From a checkpoint of a small transformer trained on Wikipedia.
Size: 9 layers, 4 heads of 32 (2 for keys and values).
Architecture: paired heads, gated attention, norms scaled by depth.
Training: a variant of Adam for these matrices, 133M tokens, 4062 steps.
Each number is 128 + 32 x the weight over its row's rms, rounded and kept within 0 to 255. Layers, rows and columns count from 0. Numbers have three digits each. The size before them is the row's rms in percent of the matrix's.

# layer 2 MLP up, 448x128, rms 0.0602, rows 186-240, columns 0-127
121:161190153122157126125182120154146118101092078145137164142098114176100179163060062116102189123126091101127123142134109165151155161138107137067105146166099126195164207084155130082138087091173100156191099157134090091111125124090156148139140117125128108098151099163133177167130119054112177205089122153145147103146128193074123136166094095143121152108146125127092164140116139169142139129115
108:116136110097151117114098159175118125118063172084156162075169196123094118101089164192115113110103148160084124150109160071123143153112152086141120069123136066087173108124118114144111069152096080161162176100051122143063098135088116138141136163132119150183184124129094121156145151124098126095136160100097116194116089080126170145159157186099179164096124164117082139101133149115145091139151
089:144137136154187123160115150142165129201143101141117116119108101253163127095123149104143117121148140100068186151130093130173113092122145097102133110166149119135104094090141138114143080151133175117153098080115110072156115127151145116134136157169098143117102085089097088193094052143155216127153122149124183099133124165110127147111147113131141159108121055115101113143112086115191184129068
109:121104096186073127143108104160084105107138147146160102167047153135135125173152119108129168138097156096130186141129147139171157108160122157136201146161130142168064083088158115200136097139045097112153097160107165101160154133170134131090128163161085124082100086104074097106152136156117133150098122114138111133115108121140120073093187098130096181103186135133073148163165141059082137116140
110:105137147179063180138116117121170118154123137138081112136129188102127181140114122173101111116107164135127151103149164116141125102130149156109114105089102124113105146100070162124132178079089101131185152149090162178195181104151103073152112145171177181167143130097123075186159158133141113121071101140081108155102087103087132121067148144160182170150099159081178189181145150090092136134105
106:128113094156124069129120137134105135116156069177134104106099098088111098140140136131132154170092109143097142191129131120150150111142119109105095141110097159160115078192150130111157165093071189127191172096133138219141110132112129133148144108141070088162075120151054095119191070158164106107040125135157182110154142107141171181130107131171115109085156121160101081115098128121158118094077
112:047114199123150149174057123091109164073079116104145160127135122178178118118164120179115164180150120166130122110146094189071144125149093071174121092141108072163137115119082110097091123074079085128124123091115120090140114082145189122129166107113155117141084145150106087116167087103074116147085174090118106072104100129129135093157123142151091174132148155117126115130172098139169158134085
126:159178101129199106159139176143147118110076118147066087117187156102128149187144123095099138136129125112150170126101154073128098152083192134169133157137099139204067022127102127112147146113138160123146161134144165144164114139142070112136175108077152168064110131121100093096121089115145131158171089159112122102149173174165154135182091151193142114119099133125157136128113120144167083116158
090:149161088097150129121115165128152085090181154157105144143095113191139144133168109146148093137093074168133126148134126099081060179111144126111152153218136133163123122146129152088139103102175125188110099136141116169118143093052153138181175152044086185107089177086096133105100101066154147163158136144106175082181093116148092114110103129090108127098171144083153112140117123134115165148102
075:151108081127173059085157132112163143180116119145174056130173150147134105114128166123130112146123134140114187097169136120138124137116096079150108148133147087173141214183135083111151076097160136129118159110116122079104078084119088137145175106084167109152149092110164118092112160128161136158081180140106120114126179214142079143074106129127146053168115199131162158131141093097140104140133
098:142142125069116136066050125158083103130179125116136130165102113122154108098115119129147126098084116173119104134117194076152175113135140112150102142184147114134115145074075145107140153143137157185150165142085094158150071144095115118113051085114110064107176133173101113104191113165142154109140113137153173179146109126154172098114084141115154159103147093193091101120103106099104027114131
086:138158143168186088147083103153109166160160100081125143131109130160132173086125154150174131137120173133169134099152169105081163108122164146087153107089123110146185110166160071158168166074092122087159153156161214141152124180122060152142161113158151090175130136185106135139171133152139078085142065117151121163126149107123144133123101114142104087122116164171170121156168095205104099162174
094:085167120155172099113064142115160086131102158132103154152135147164110127085085149133180118060140171146151114113123114182109083137138146153081114168161155146188105094101153169085116060160107097108114107162170151068093142118132162129118068150150101142106118132136121161122197066080099122088136110038119094115116157121141155177049134092138173156125133097130133090093100145110149182146093
120:161131152092114191110145198108114149178124072126147079123121121157132092143098139171138119126120140118114183124162110107156143152151109111104128090144111112237129134124195182127140080086100197111090112112152177121181116126091157113091083126122077094156061137103166113071093134126104157157071178111150151111117183181164107095103124134131085101143101089134144177168076134141158122105143
060:132108118139112153174137062146162080164130097118115079144132055095159144095126110131107115135121130142126142125149127126135140120141129095156098170128074128207171176160126149143137104078134142177131170121105148102154158136141111139142152151091150050148143120153079101096163217110129147119157186103118120153149216089166180086117196136164105144134132190124163203162091110122095088080104
103:118155203150084117144158118141147155124092131146120139121172095067146088116048110113146155061143174140172104166152092192108118119179123137062093134120099111151164117116159159153147177147107131104125127116103133093120163163137176170106124120151133124170087146109206123083070121072139134118129120089149096128089167121150142080169191155167095153143095092133115161165190148141074093067137
113:133139102094130168125065144106102158110084142071168181146148172164153155092139098143159077149190111187116176116114092069158115124139107203149117044098126174157139104108129101112098130167137066111094070150144160086133102165050123119115166092097143122145151115072098109160117102137121134121159118168120166174114112191076146170130156139084106130115114136090109112189149080152134144135145
109:119099147165135153089060100145161092138037089093089121171134060084130117098080140080096123122131142143084110161122093062097198144104114135138143145174109106165154111146162116162121121105123144171119157050118144123118108097073124171132182120134159126129134082136127154170141147101117093161109144097110104105166073139134150141116079161144154138141224179148179103070121091121126146108175
097:194160179120164157095157101173139177126131150106114138113167132147143127087165132165102116095121127160195147084202117099096119122152113124112074152110092126147149152126159138132172155132178140115081152087108114139124155131141128110175088141115129144143152116147121181171119104146095076190091094208089148097144180152154094085156107077111181073118021128143147178169130138159133141088140
061:155130175151172102080106123177139122188092131139106135139094076156161103144123127105124144087134119133139109186165066066130110147125122184093178173127135155148158044150171133130113120102181143077179105139085191157120121116134178112136088090083091132126182165136116087091079103137124105126137164114158109085119123084106170059124149120205148113120116067094150160121066093145137130125110
101:139104150184101132108113119132136128160098106133134169130117134135101184124086159128132183136148102067084118187197142159160148134120087139118170098140157140136137134154112121155156118121111097150137124149125188071164077057121192115100163132149115128125146172098171154068146105164157156098088105236121188108181087186155082157132149150146098171146065090154087159156132116112156159141108
106:223167158127135086161092098162129159111091130131140142092067144172106157176107136129095102134177069158164091099150070123179113127184215181122147117141156118093077083142143117162116130115122199127175106134145132137148118104132152134149169103133152147079113080175070163101135107147059151061118148127123151128094109174100119099122108137077131181119118091119122109120090141172138103171132
090:069123119176081096109116101111144156137150124150166105135141101127097209118117169131120126133131119088111119146140165165058132137154109113107118177160191143152148111097119151122102098073112142121113080085138127138122153159109118156147144157106089124104083199036109116081113068147093094070121218070090131103090134134164154082128131158155108145102103118162096160091057094174110173151138
120:147141133128086126131117122135100192171141054086171110119135142129127118138085091158114156112085105170087103090100128126097119168129108132145160049151057145106149145159118139089037106148091065119164112113137087112138074118153143150159086106095133121124104097118129085109114085191119143126128139119090146085129152201125137065143171103086132063178088121125105176121108158047141101139167
100:124131113155161117120118145056117119099098106106083111144037134099162200120152125091086131157186034108124155176173136104124102108137105104191096150155088104135121109121140121159092123119106116175150155091163174132173126165112135131201156167090137117095113159129081148139136174063103140095070116113119129110170103095126110131071105129102100135098156108176116138125094105130151094177045
102:165090152098081206100128122079154194126115096209140119141175119125155031125090135129119116088104134143120096106165109155135111143130150075087143171122104118170162178107150122174081154109093154117150155176144117100142137084086087157121093160146136063123115139145182151099143119105145116120105186152137111110123212125179133147072112107194158109159150103126169159144100101127082094108132
110:144160085138167227072112125145102160130152083185174105169116132189087128097092124059165079044134139146132127136188094116163070143148108133102142157168161105154139149160153134170136079088137151184103127110090094118139113138083158103089085115174124114153146126119108163126105122140118160116128158128104179151125156131143108165099190110103084121172132121108068136076071072142102122123126
078:154111079141143082107141185130086158099107124144130109091144166116127198183151104141119119077126131110162129124130173152097072155126175072129142180148100124165184109168171129144122130110156158098118129144127094092175129111172121169116147118060145177106067174100154104106127124192126073119136110238143131117196165155149157135111136148191151100108109061089127078144144122151132130152095
081:145120107135122150135102184146128087151100074115132112147118128105136219173151124151131101158120095136092138065105188097192184140125117089077148122138076156151127105122213183121129193132135119137165114123214148120194102130159120179104125120065125146163105093084120141129104149132107123090128070151139131109159139108100108100140058086114121105111150099209133123096086128182122146104109
112:128159153160118107108075119133129120072118083178100120106085173141147102148100132045142103099157065080157083129170076121146097100115051113099180104071138157124094124095160112115152138096120182128149152107082152153153089121065130133118121112112105166106213181188078133086108139191123123111134149178109126093118130138191145154134106189147104108114129078172079142144113127138100122109127
089:115145096141168170100162120134136103115114084145173091088155142201089123114087137080177094068160088158130134165151119178117131167123126061155122193103125124150121094099114105110093070117097142122117151134110127138149135160092125168104144096090139151115112187166087152074125104098123117059196204164095179132126130148163101097088104109154053127134094153109088177124154082173088120152138
094:110073167242130153149113152113110154178114080130146039140166082125135088166133137137125125128173169114096168115180180141169151116125090033121110120144132117118170185163106149131150113084108153176176147082146201138158074128157133144102157123089155060138157143160104148170139186147130088110104170112138162118155142122165141161143109161120086135110127135174114115123119152147150125143109
107:125121133181148084121126089120106097170132119089090135124135116179077108074075142153146132159179090083090108165133087073097112176150132058109115066144096131139138084143156140088144155153139145080154051177140084075136171086158171141184081087132110124163169133087132118118124135146090116142168087188133111159150091135091105131163138114138142155171136087151135148130170132208159109090164
103:149198196095081113146112147149144164131152124148153102088187157118107149153072127090129097101119099129094127114140123153191137093146167103108152117138106143149161108120172188143178123149119188097200145133202143137194123139117122162102183125146105160113197126131108150143085090127180109143137071185153104094143149090088106165125132145114068151089134146115130103131083117085088084131051
104:075124163168099124169144150142126081185083184156129148071181126095144155131124105113159185132177111104125169152130105129131112141091169106166126069112109068135092122130069109128121070075066090131123154082105130144162131139069091146123148114099128188120103143189071107109215119120116093146132110119132160131107136143151132138164086162139145127081181136132085220131163133096140077132134
088:093128117140130123118066112189120140142098195171162076146127121200157100115097132173118171086192083101094153204139169167165132144162107099077125086099116075137149173077146091107122125122108128082156100158092111071112159105096126114147171164138105171109148157150096116191181104115148105165133159135091113113131131180084161107114162107146121140139130069120152178146087154102185152166127
121:080101100093141100182137059083106113146172145061122153119136122104120124137108077162158131122108182057140186130119170154137114106139169111079116186131168129162173076082131142138105106092135074105152131119109128190084143066052114141184120112148165190117142124116174120118179151073141153137093105095085115109152111102149071110172114158137147129138126106164156093140126160114088138084186
102:152114144118125079127166184106099149144054103105125172129154164148147215154068163138187143125140130148161114091145192150079151136040167149106157130126074078181159186095109156121137153104100112129161124141158100172091131099136150096141099143121164144072133130139143150112156049149151073152110104109139118063121105151073134140191081124096129097117163155173140147135138144155142127133172
084:174097141072117169138130111094146160153160084187156111114060137142170089109102190150111109147164097080089097141118170155192163097160115152139143178094108097124130109080112067180120169137162102079089098126101113132172108085133132132130193146101109131126137130139132152081167088158143138080118127110137133136119187096151086101103142168194071089134132115117054194148110112150104082113164
091:081177161087143101119075136142167122088125127100087118093129093198133086165139177110122195204183126146102125111136155160116084062160109152081107139113128095132182159186142140168189129108088118112167152185156102170167141104160177133078230139122173150110128130081143121133164106142111127197131150125155089114102126157132088098100148135149138135128118095134117112179126110084144156121110
115:119173160151173124101103141090172118129137149142087122076105123170145092145105160108108112129114081142108084193133213138153055185137133067083123140129105130109134102116179141117158078119117124139162145109109069137182129218119130124127152101141143154102167113131071170134144120036121097125147137140119079122115101118118122110088099083100099115102067107150102197089122072132145130198117
127:117140170072138116169083108164144101098106153069162140068130179134085157127146123153150151104133078129114082143181083103076083172155082062119112167124184087124127150127154126102148052098150152105111122145102088129115118144165087113136085171129137099109188126092086130199085130095102166176183136148106107127119150115137173164129071172129129136128075115103112147130093173181144125073163
095:172188107142122085116153086104204102096105080089134124122162189136133152131127114122092140112157207098167127121120134140169151099150128084139096148148105144147073110094177207113139112111156136163070134109070183090134163096136098130160135118118127152127096150179083132183150173122158095162162120127157127121130065114078164161180104109113139193101127096200089102130124158184119157146158
118:146122099180113117099154108142123116134144075099104123183106074176125172076123206109119133096110120128130247150106100103164158130132181136150177193095104087103123151119169122175166142097072111211145126154123102172142161089136141113106131171080110102163093094130175107149126149127144122157135105133129149071111191126147113169061145115148101180122114161127105106114147087136074127108143
077:132136135101131081134120120053098136144192140156134131158156161156070092117155106161168074066188123105117114195213109133133094155177158079113092123180082098138154124139133151124135097138112140062113109105148104129091153102108132108188122169134123089111103147114100157113129084165142185117144139140120112101128173192156120119078110065087100152102146080136156108094149209087095092138118
113:172168140178165048151150147200192136175116130152095131129182156152126118068149139168172177147152135099121111133163088091095136162149072066119117133061149120136134117106075096214113088120114122087098121165145139087068092122133123140119145142104107168123159128149126126129149136145086104181130124185090110104147155167123112070148075102180134151096142118153130140087122131134206134157158
100:072191156138094085089133076166117090099098122150131121129124080162154165158134104082132132074105105114106134173150157085101108117122084101147130121110187140165117110093100082142119125079175152153127149102130087126125126118040121141171149114092160065154170120104196164097106055121097071139107175130128136087148188171183108080137118101118145069129089092137136133154132106145119173102185
093:127154123142115073130143116083216152080071198157129112080119164194112051123120185121088182148170139110154096152165111109144128109139156152097119183122101110090116167144120124103151089093144159154134131131117060092089101117165181127169082113152085147128103148108175136096160089063129140102143131118107171093115096176105119101117121098183119141130093117127152120094103169153121199146181
110:137111104123142102097107162100109168165150096081125140127108160117103189150142149135169132171097081215114084065117101066091133162116136158133167081148092088131154120125100213129116147129150091115137159082097163151140070134117083144151063103155141119131126110102168141190099099126069113124175132158086109127123091121127181164140183129094189085154115182161163131158145139114072149078130
099:113121064133108106127111120060136078098139146172103121158153079155135178107148146097188182148126099127103163140110143133163105143139135124111092156209114140151147105148213180095126094114123106187113118092142203132147180175134121147151117104076080130081112142100109149096137136075122127108151125102120122111094177118139089123075187088090046158153177126189095107116125127131095132183101
099:143105138164083151136165116089113155119099058186124104169112134140156130163099068101078126076110150110187112182161140143085148118094175169078100109149081148180146184112178097116119144138156092164095112181130115166140108102085150174152124124116102139139115109186122136101128143108123115167132055117127155099181138165201108119196164188151111147110066133107111148158180166131147090131101
108:112138107146150185086146134150121145160116082101101067121141151106081193135085120114131112080136117166092189176115097072141119129143143116146093065176100142066093073127160102113127109160109170150131117088151137095114126182120150114106128151139095172155098087117199184134089099106114184118148086195137156142160042156085137163094189099127152168089102133139134149128126113163177109129094
097:148152128172150126167148122144186131145124110131149105141048152142155103156110156169110092163097115089101126141149089172180122105120120070093135079074089148162148122075118141134127116107165201108135154141146148066153148135123158116078208142134087163128115167195061113170097122099148131154101136163106194119171169127111089166112133150140085177102063126100062130104134099158094109164095
116:140168147127170098104125117116105094130160116172108091113110168117162143079174079185139061150171134120158122179139169165134118100193147058152148136113093103082159077139116110107132100137133154170130112156129106072165118114159123107107172090150144153114184112186136179125142102191120141081108130175108099170118127095157100137111190138129079134113110132146091181116105064177138044143179
088:124158157114117097102123169136176110163129110217147100159085140084187191161143134168135085142090152096176075168173143136160155176097065160141192156102120138129180145082112094150107130192063142096118155142120138150092168140143105132057178131151087150120198106130115120068132137168174115117079172131086117084136126124147127126146131144164127129106094112105110169144145153167081114141149
# layer 2 MLP down (transposed), 448x128, rms 0.0467, rows 186-239, columns 0-127
116:119137176105117161112174225127109141081131097160084148135060105151098061147121121115114118188141072090125155092177094116171151158158155145113123155144131177121191101160184074061176077090131137180133079096099137133185161129140111127161140146161100177106088117133118122123103126187172133097105125160078116153197118112093129131090102144119098142072104147146098113152124159125124156133110
103:171133118083130097148151138098113130131130121171110145185125119097175146164144165161100171141085161156155177154062096116123175117122105122098160164149094201147100146073124168093112104080124158093095128100134210159127146142148159168148078117169063109123101134142116150112114146180138146112123131168155165103169104145104123139196127171193134159157144116129104181106105114035188158118077
091:086143195142119143094104068089116115135100092108174174142083155100137077104136147131128143169080098130064162098144127113116153124118078134105197113098185159173156126128115119180083116102169163130181130185117161105126142103116103107085133202185102182123108124158159107163155138171103161072199115085153102188115130138081119121129182119080125126137091116107141164164157157125155096164107
110:091139169124141155088125168148187120162158051102114136147193141179084157161136151138124043120156082110122128155050097123103085146083126117133166115123099131088089154139081134083143153084122084085115173107147134138101099164133087092175144109124142098159121124141148113121155125055105134090183098151136113123119158128101045073151042095130109073107106088110138139131114111103171142127105
106:141155155191139130152117128129130157099117138120135131163095116160139069170153130081224131089173126107107093159124149102099191056126124096151071147162203148111125154091095059112143120162101183090124066118127088142100068093150143177140121111168115143087106128108133164098141115111119181123140119110126144113112156121156118136156090144110122143131130151166147152118103080238164154095065
107:129183138184126096081116146128080135157065105150127072098153150074089142062133143139087162148103129158129126084183123100123092095093125115149114087118107173118164104128123091091117130076158134150096088179134139112150147127092168154123154172134063175106111131101151121069058150113108132136120146044124142148116163155186098171172103093149167117126192110065135110172145123094108105184162
103:140143136117163159114154157059106101095117133105091097104104144108124105149097051085110193158072047129161154131129166127131140151161085093161156087104115143169150198080084117113095096126108134175120095089105130064166155126135110123097121147115127122149121095128117059109112154144109093133098143104177107158149085088205127085127151094117145139155073189065131128082125168072150106164119
130:130139099092184090137148166100150175123143087135106133174129147103131183146124075143117137103060116112130149115101132116137106121024188174168169078134166182180088105114126099134129153105126142121150112052178151123101164108146128120119137106113115171089129111107138084077143082129154134179138112111127111097119138170140207144133124111212145076155109088070166162098148106099166110074134
105:100091088109141146090155144077185141078150081083130084148094148149079162127151133122072143143138119141083098107150149176119061112064079172118085127175173100076148150136150122112136114140089111169181123152188106130117158151152150119151115135118142092179139141108118126164141142150153151156105119117253083121103154111159054152100092152128104140131082114112126072120116157188136083137108
076:151171074087087102143062137108103114099140077187141169188113179137080158079096109116138094137105163093120107124137156126155120146099091090131168140073075092146145179133132098162083129155125091144165138156139202153132130144088130113096132171172148148130142091172160171118106120123135185141140156141116140107166093154117147044110072158168134092179110118181150134062080116101160123174151
099:119091118106069098146093147161134130080177144132094090147126120102145225141131143144073099089125100146108148132114126108141130106086134137118116069130096133154155098066150134037132184153104123125130091127206077166131053149063101148143121117131104074089164137184152151140161198150119144150155115101129136133155123139128136067122135135133119210106064126175128101158119130122124128182085
089:134101155106142155122183160096112085053132134119081110121109099103147093131140135083085144129089177167175113091165188159084057199127105105074155169152072122178145148097203151082163096128111119103147122194192124135111112138114161067138136104122132092157193157172136198142141188119119134137147178149133117120120146163155145096128104124127155146183147094147115151116092169142119128129124
094:131093161113121140174153095130107199119176155109125117098118153057104117084199191093129134123148104101133152116141073144154116106153113087172194091123190064100158133145141167195162132081138082102133167137111123124136081169154161109101194129119150133117112142124189100161146162094146202121126139169145146162120136140107124053150148139134172124136128145138119124151204107163186092160112
113:097142059149158137149101135107088120103144148123060109153086093147138110164148119096098122168100126142146120085148131134160161109137089138175177112048150147118064190127118106144131119225140058141114124161164084073123154082083118132144176124121130120128167097096145106133208111208142113097146145110144139113156063080117100139100112152132162195113135145117143126103144149085084162164158
065:179114123144110143118154082107150126114214116094132150111033117133127115155137144185112124081096110139143103168205161127172131181105141145134208118128108152162115141093150153129122170178144123175148065147115113161143150123109096132155137148140119099121113116135144123126165100107089156131117129112100164171120117154156162090145048129124147077148200108094128082052166055152121161141197
113:114124156165144186119097086098103111155147215139156073131127180129132116129098103192122117106072122149137114173145134163141145083088097141115133119145106107118220166181137138150133100110073138091103071178144128060109177144112161143202121098146133125165129130110118126147146160154162137093144175073179151123121138094134149061103178157097106155134153133138072175106148163079146133183155
109:126182076117104101157137088135122144160120161174140102108112136104102097128168120149076119112118116133077129077119140033090062073138154146147140158137093090092164138157116146110122134148180164089186133127139115193149161178140103113165057150149166095138114100116199124133150121102145119144155103120143102177125184092098173128144137136153135132148155132078075082090065161134178084196156
105:139156166158148119184140135150101113165107168117150164093166161155130162135165107116158119162147142064058152089129081122172138077120135178127098113115012112161116167191138169160111116131177123118096137135119123091168144175096191118148146144128120109123143212181162064094150098147129108159134126126112109084149152155155110066165083149083122171130119121119147091119069127118111091141168
097:120160107135121119126138111129086097088124092048148046113134127122144116093066158057134146138183086147139157096037080119100080129128097087156074147072138114114161184114137100114115082154100179130130152100116113154127161101162163105118177115170097135116131109139149155163082105152120144116141054118165070150116088109103120102155069130094114159080142140091190164118118153155090137104166
067:081125114125105127110153106154119107143118139168034111121112135171137096117110089171046170128164126108048059143135115163139096091162171160130166119185091112164160143149198110152171148079086079153138177183135072169138108124103116193138123101144114096132095105133149148127157088097088129125152179082115103108136111145164155124169081158161134116097061133115118145149114127153143126133060
102:094142164119107094034154116103144080161188119128175142143128117072124135059094119141138182221086135111170095113127144114099125140074129141187103152128163178116152130155138083135072155132103158128107127102144113148127168133134061109125115099098118040162170132143148105091174108121124160062125133086182103149164118145124097064093158111138106106141095170168135164131123133136085139175141
107:169086119187142138084108095095121141115124109184094146102150154156129143100176140165109175129102090103159094129099119087143129104178107130151182136200102138142120138109093183187094110156131094156150165176145103155101162185122172080130091124160086186204148127102080119153085128117073104094141137109085116102123167117094182124193056155105161121143120178101097134165128125087096106093129
098:099101100137098125156120105090153149153059102094127153087142160088116243147142134160120074129148203175099150167069171111114134146103111105075079138165097140104113128088122143182146131105075072098075130091188150160149143118141153131163066171108120129177150130117123167142124081195137110182124162121110105095185068101086082131124122158139138099141116110137128156119116123137153149099110
118:155141114093162098142116106097138153084081062125117097114148172123150118127206135098104103158094158159130146090089143101083175164124120138138143119176194152161093121098162141087159102139098085112153099102131129074135070130101140125062135123154163107197138177087109118106109154097122125146151096144138128049141136122122111156100107114165168121105078158193133072129141165057207155164177
102:171163096164147098093103092135134134154166146129094170050137095163104149129146184192120088141174071130144084144111141200181130103137163131172100096215145104119114117083124161083117152108146144176127135136160123074198128185171116104133091134129178141148101137100089121135116130119136137073122145112134095139119096180137124110153116190143171134106170190113119184137146109137058136130183
099:138192143174169121176111105215090106079178127163152133149104163109121120127128085168135159121099153161087122141123133122195116089123092110184095149097142157122114114193127110135156131135151126107141113166120086106090178179153122091169125187155141180175068090092100091068166111127120130160144108109113109141147144101114070058129164140142136093099165159143078132064139126108089109164186
105:093180127109130104139128102138114078105091193150153135099167121093172104166149166077152192194142119135109113184105146106191100154143115080154083129116075109084118166164146123145098166107063093144108117124079121147193163166154173169094126140148087186156141121130173098079145139143146148188128136146162116177148167195133109054140143127110103121142084130136088095129171123086156097132144
078:155135093133102151128135146113142175104128172097092137144122134216137161138082127184161125069194114132100154051147105194113135088128102112124157098145051082124133145142129143199126108134091047147090141148102125112105139130130187163135138098175109121159119114140111107092152109145100127153104083108087164123204139031093121113129152151199146115171142087115136140144089120166148115118155
086:117167143231125110144074104095172136159186125218130162126184144184181138102092135110162132112084142134113137164098102159078107126152113144113191099164143156152188117081158141121085105137106123181101125125141168109101160132083151147142136128119115098140130122207192118146140125112134110141134125165122120115097159123118114141175108154130145142201151148161097061112118111193102123164057
110:099128141147124143083102140168125147152089159113097107098165124151128096112103138092148124108101171138141085140087145097153147133031173144144107060118133080075148165172118117153111091097124129087108095143157204098104148128142139094129118135113166102149122096098110113153152126088111135121165168162116090124131178112178201132181190153144171181203188113113178066112127121097084149064114
096:163142167151140124109166083147112120109117118143131145077094099106089090166106164134176129165210208122160153171126098102138108120096114109107122155097072152058206132122141156148097128102111044104126092138143092140133115211164100123123116131102089171109121086091139112113164141165150151170137147171136135086070154150169118079135103156170081160126123128106116127120199129176075107116087
098:080096121168132102083165134186145108203147124132171159110112165128083207124181108153154190148109132117153116122140148146161154078112205150101093106180181153069118124089194139164092154121105084170156096132125172140095121139082102111132131122144124103153135118141123116084118084130134093110143141159075139124159178124151080109152100135124150096195213148129129124104100149102045137130133
104:172123124132071147102112188036160094123100078088111119143143075128144086095151069129114100116153145062151097117128107135133129143064156100127100157137173132115117132126124112154129109137154130146144167121086169194117125169091123107130154154166110165079098105154177168132125159099160156036087050116165114150164104089103154124100153083083108102097127172166150094143094109150195122159106
100:073172092124082146095143141105160129106106119152126157172115153142145120114129110151139151176149149051169126140154098151147067153185118115122176101152077090139103101113043049120193134178112089137144115101136127084148131108131102112080190100114114096102115132081143144139143159138212093111158085102128141092155120117132154071070117068121144175042155127086112129145090132137151127137116
099:089131127146144171190149143129095158201111130166101134132213140098131145163128186139174176119125098149179152156132031119094102147127110084145146116147070182081077125151162149104148081090114164148081130074107151138103124112098112132140116149085086144107127132152118176080125131124137145211096101118146124190073175127158139107134112170151111103128130139153166145134171184143097137181160
089:192109181159137140224137199131126083141158131085225161131101035154149120118168127138091160153169061142100141148166174085149142167100069154145126178126170111139138158114136122152137182133166162158134104136121146114105110162153122176099109091147125167153136170177096141122121124164100148140137147161123157144085116168130180113146151119093142122074106147151092153116164077114092096125137
116:163141183106119092099150138027152115017118089165168131147133164121136102128097120140134143106187148097086122169115112076106135145076100116109127145114133165087115090109101120085140135101151123128120081157114164105103108102151198070099174163058064161170111174155135133095121094131086091119136118126131112171138137121125168140113144105097140140139159092093098178139171143181138053104124
106:080096170177148142131144086171156054129165182172123102144055090106084134119145116165102089149115110124141119083156082106129079162183157069105172140202113151097082137176166128123095109131107121151164156098061150097174118165146117170121142189089106127089083133099142137117066181129163104090150153134127188165109180113133162097144090126154112157141147128117148071106142153118140115130118
083:111093107101143162149076159133124125160118105128120129152102186080135141157135115106146172153137115139193144055133124089143140139124129144198173129127152180097126127089114153141109133105098163137132110113076126132114151165093153158158130147181157211135209140131158165130087087163147186035188113124061156118129091155153075065114154106182160143086107138142163127124143178097123175152136
113:116172141076197135127139134110120103095147092133131151112111055160079165172159151109156143143120122120094106092194105145124104157121081189087143163130118081134177171120117130161176177119113113150166197143144098130114176150168138177055149186111127132101122091112173148136140098110164137132210141146131117107114123099133106108121155140169125165135165094138071043164051132120076123140130
115:158088102141137148104126081124107079102149082071110209105115083120076132173097197110161074185165074131168106084112120122096162144127129143115154107126100118109159157157159156119110156090095144131098125151127143063171129153208142157162165131102143120125126156146102144142125102127159112088066107137108152121125196132148099128173088095160110092131067117064130130169146139096035157098126
119:117186106176108126113170177160157149061158111163062084126128133134116157120081196132181136140087191117208146110114148179186168072093164157143118100121078148117140082117137132160122145160095113125118119142159109115100086174096105148082146104132124161156110133189148118099152090151164101092097138176133114135110075217096101083174174106131108109103104096147110090132111114090120119150116
099:124066142105137165210190181147119103127136159102086059105049077114120112161106091146151112140111103150093131113113138153119160146078136143139068102096085075113118162173070098145158109145103126146139104180180061165137146203103175156094109095103121123174118112150151066094159079086145090156137095184145146124123122139161104137116120141130136136172123161121080100139141123100114093130180
111:174127151062126110098157124126134134172131185138165106067138151073140087152105175154129092152153159165122027150148096118118060136137040155141096075119121147092104133143139097185111124135118099087106121077146150125090172161107119115091077074131119142136142107111102203094129102125146146131146137140121157150108136132131124096150140135104115092122127090185150141135040097115219088138155
081:129128163121132114131075136098102137087112094150198100160127116143126171109132153121115139116136102153136121059138133159123142130104098016120154108158170190106171136164097173088187140105137154107145154127109115113099124135134154139109133143115094201161073140039193130072153095120148130123144159162079101201126164146121119072138125089114168097112197108110142130158173101143112198114111
114:162131139168176125129145146139178098087179133111153073190163137167164190145168111100086187156107120128130085055115114131095116142115169106127116121137152096070128125065113156163076121167080114117072154174142063090110094122155146138120117116113139098077149189149145150095159184156081177125147146081141109142173108163082187173138133133106093133107118157128156136096168138096183159097111
099:121100142114112123166140104124144169157110144139164152108138120158062149116090072146130091115142091077157199102087130105136144105117147148120048150120130162079102132140084132203120099068102178089140075138130110205125114085102095131083106149112082139096111095151105125150079176106118105146117131160119075139200068153109111154136104117138100134149157102145059061129079167157098090092091
094:159147113173108188118098154176135096134136110103125129122121087134092181141189133096158108135140062127165112068099094113118126094092078184110194157149122094163118139137167170173134076123128125122103119125128138148118107130106106138118206171084132115121162102157146148104135162088138137075166085190098103148146072142116168186115099080108154132033182135104122150141175066176151129143105
107:104140135143164192122132135129127069083089162163115160122108069120137154087111075141148155110139196128131121163124118165069123087107152132163118179168092123134166130101162117102160153190126162121114159155115118112150137153183190125126163146157095147131064132130193089107097088123141118085084133050100112121118128141111081110164070146102093112088104079122101089090086073117185088195144
101:158113144142156164151123104145181158110114119089099131131081111125118145142115115105128057100152108120110141156203146150097054131173114139115110167151126151087133152075142100133097137146128088075080138190115100130162097119143150149160137101134195105165089149090081093198184134095089075162043120163112140153135056134129153159178084153121117075113086158154141157168140108158108176147086
108:128112121175121148149148187144131169172147143102077111162097099157117167189140104154096164165140165111134092128120120165155130117111112147114072171142149161162175196104163083148153060159124122158155121136101133078163110147121087141146136122172109170168093061122203142138161145218141167135129138092137136156163177122194104132156156153103143154130141151127095132057158176072181136134164
108:123121158062097106127086099058156105137138100126103125116110109126142064116151146155093087154081100113133109131125140085163149149128051152162120127048216076132174126084114144160108182125142121095089131137104199115169167167076109090122176144165060161118116098103132119134121163164164140134135202110173145135126124172100138136118100114168067179173114119158126142101102160113102156094125
101:127190087129110086101150126186147141095121089129150121140117118087082050105201161153076139133139134085101098115166100117089149139123129053146151096108102137181120151170045100127124115148151170130196131126165140125129148121144128112112157120132150162174159127174153099204116135096073102083115102158141057143180112151118146127117144080069179157115110171152081106132148125093152145151071
113:170153080150144113178159135093146047048122076110163128090148066184116127175114120179147088182121116060159132097098141160090170099150162152102123110113121118155120124142147121116155121105127099143101078127127120136162156139137163096177189123102105129135045105178116142127134164129145103089166140098148145089101137136170099139102079111138137156118079125214173046108100095140135142155121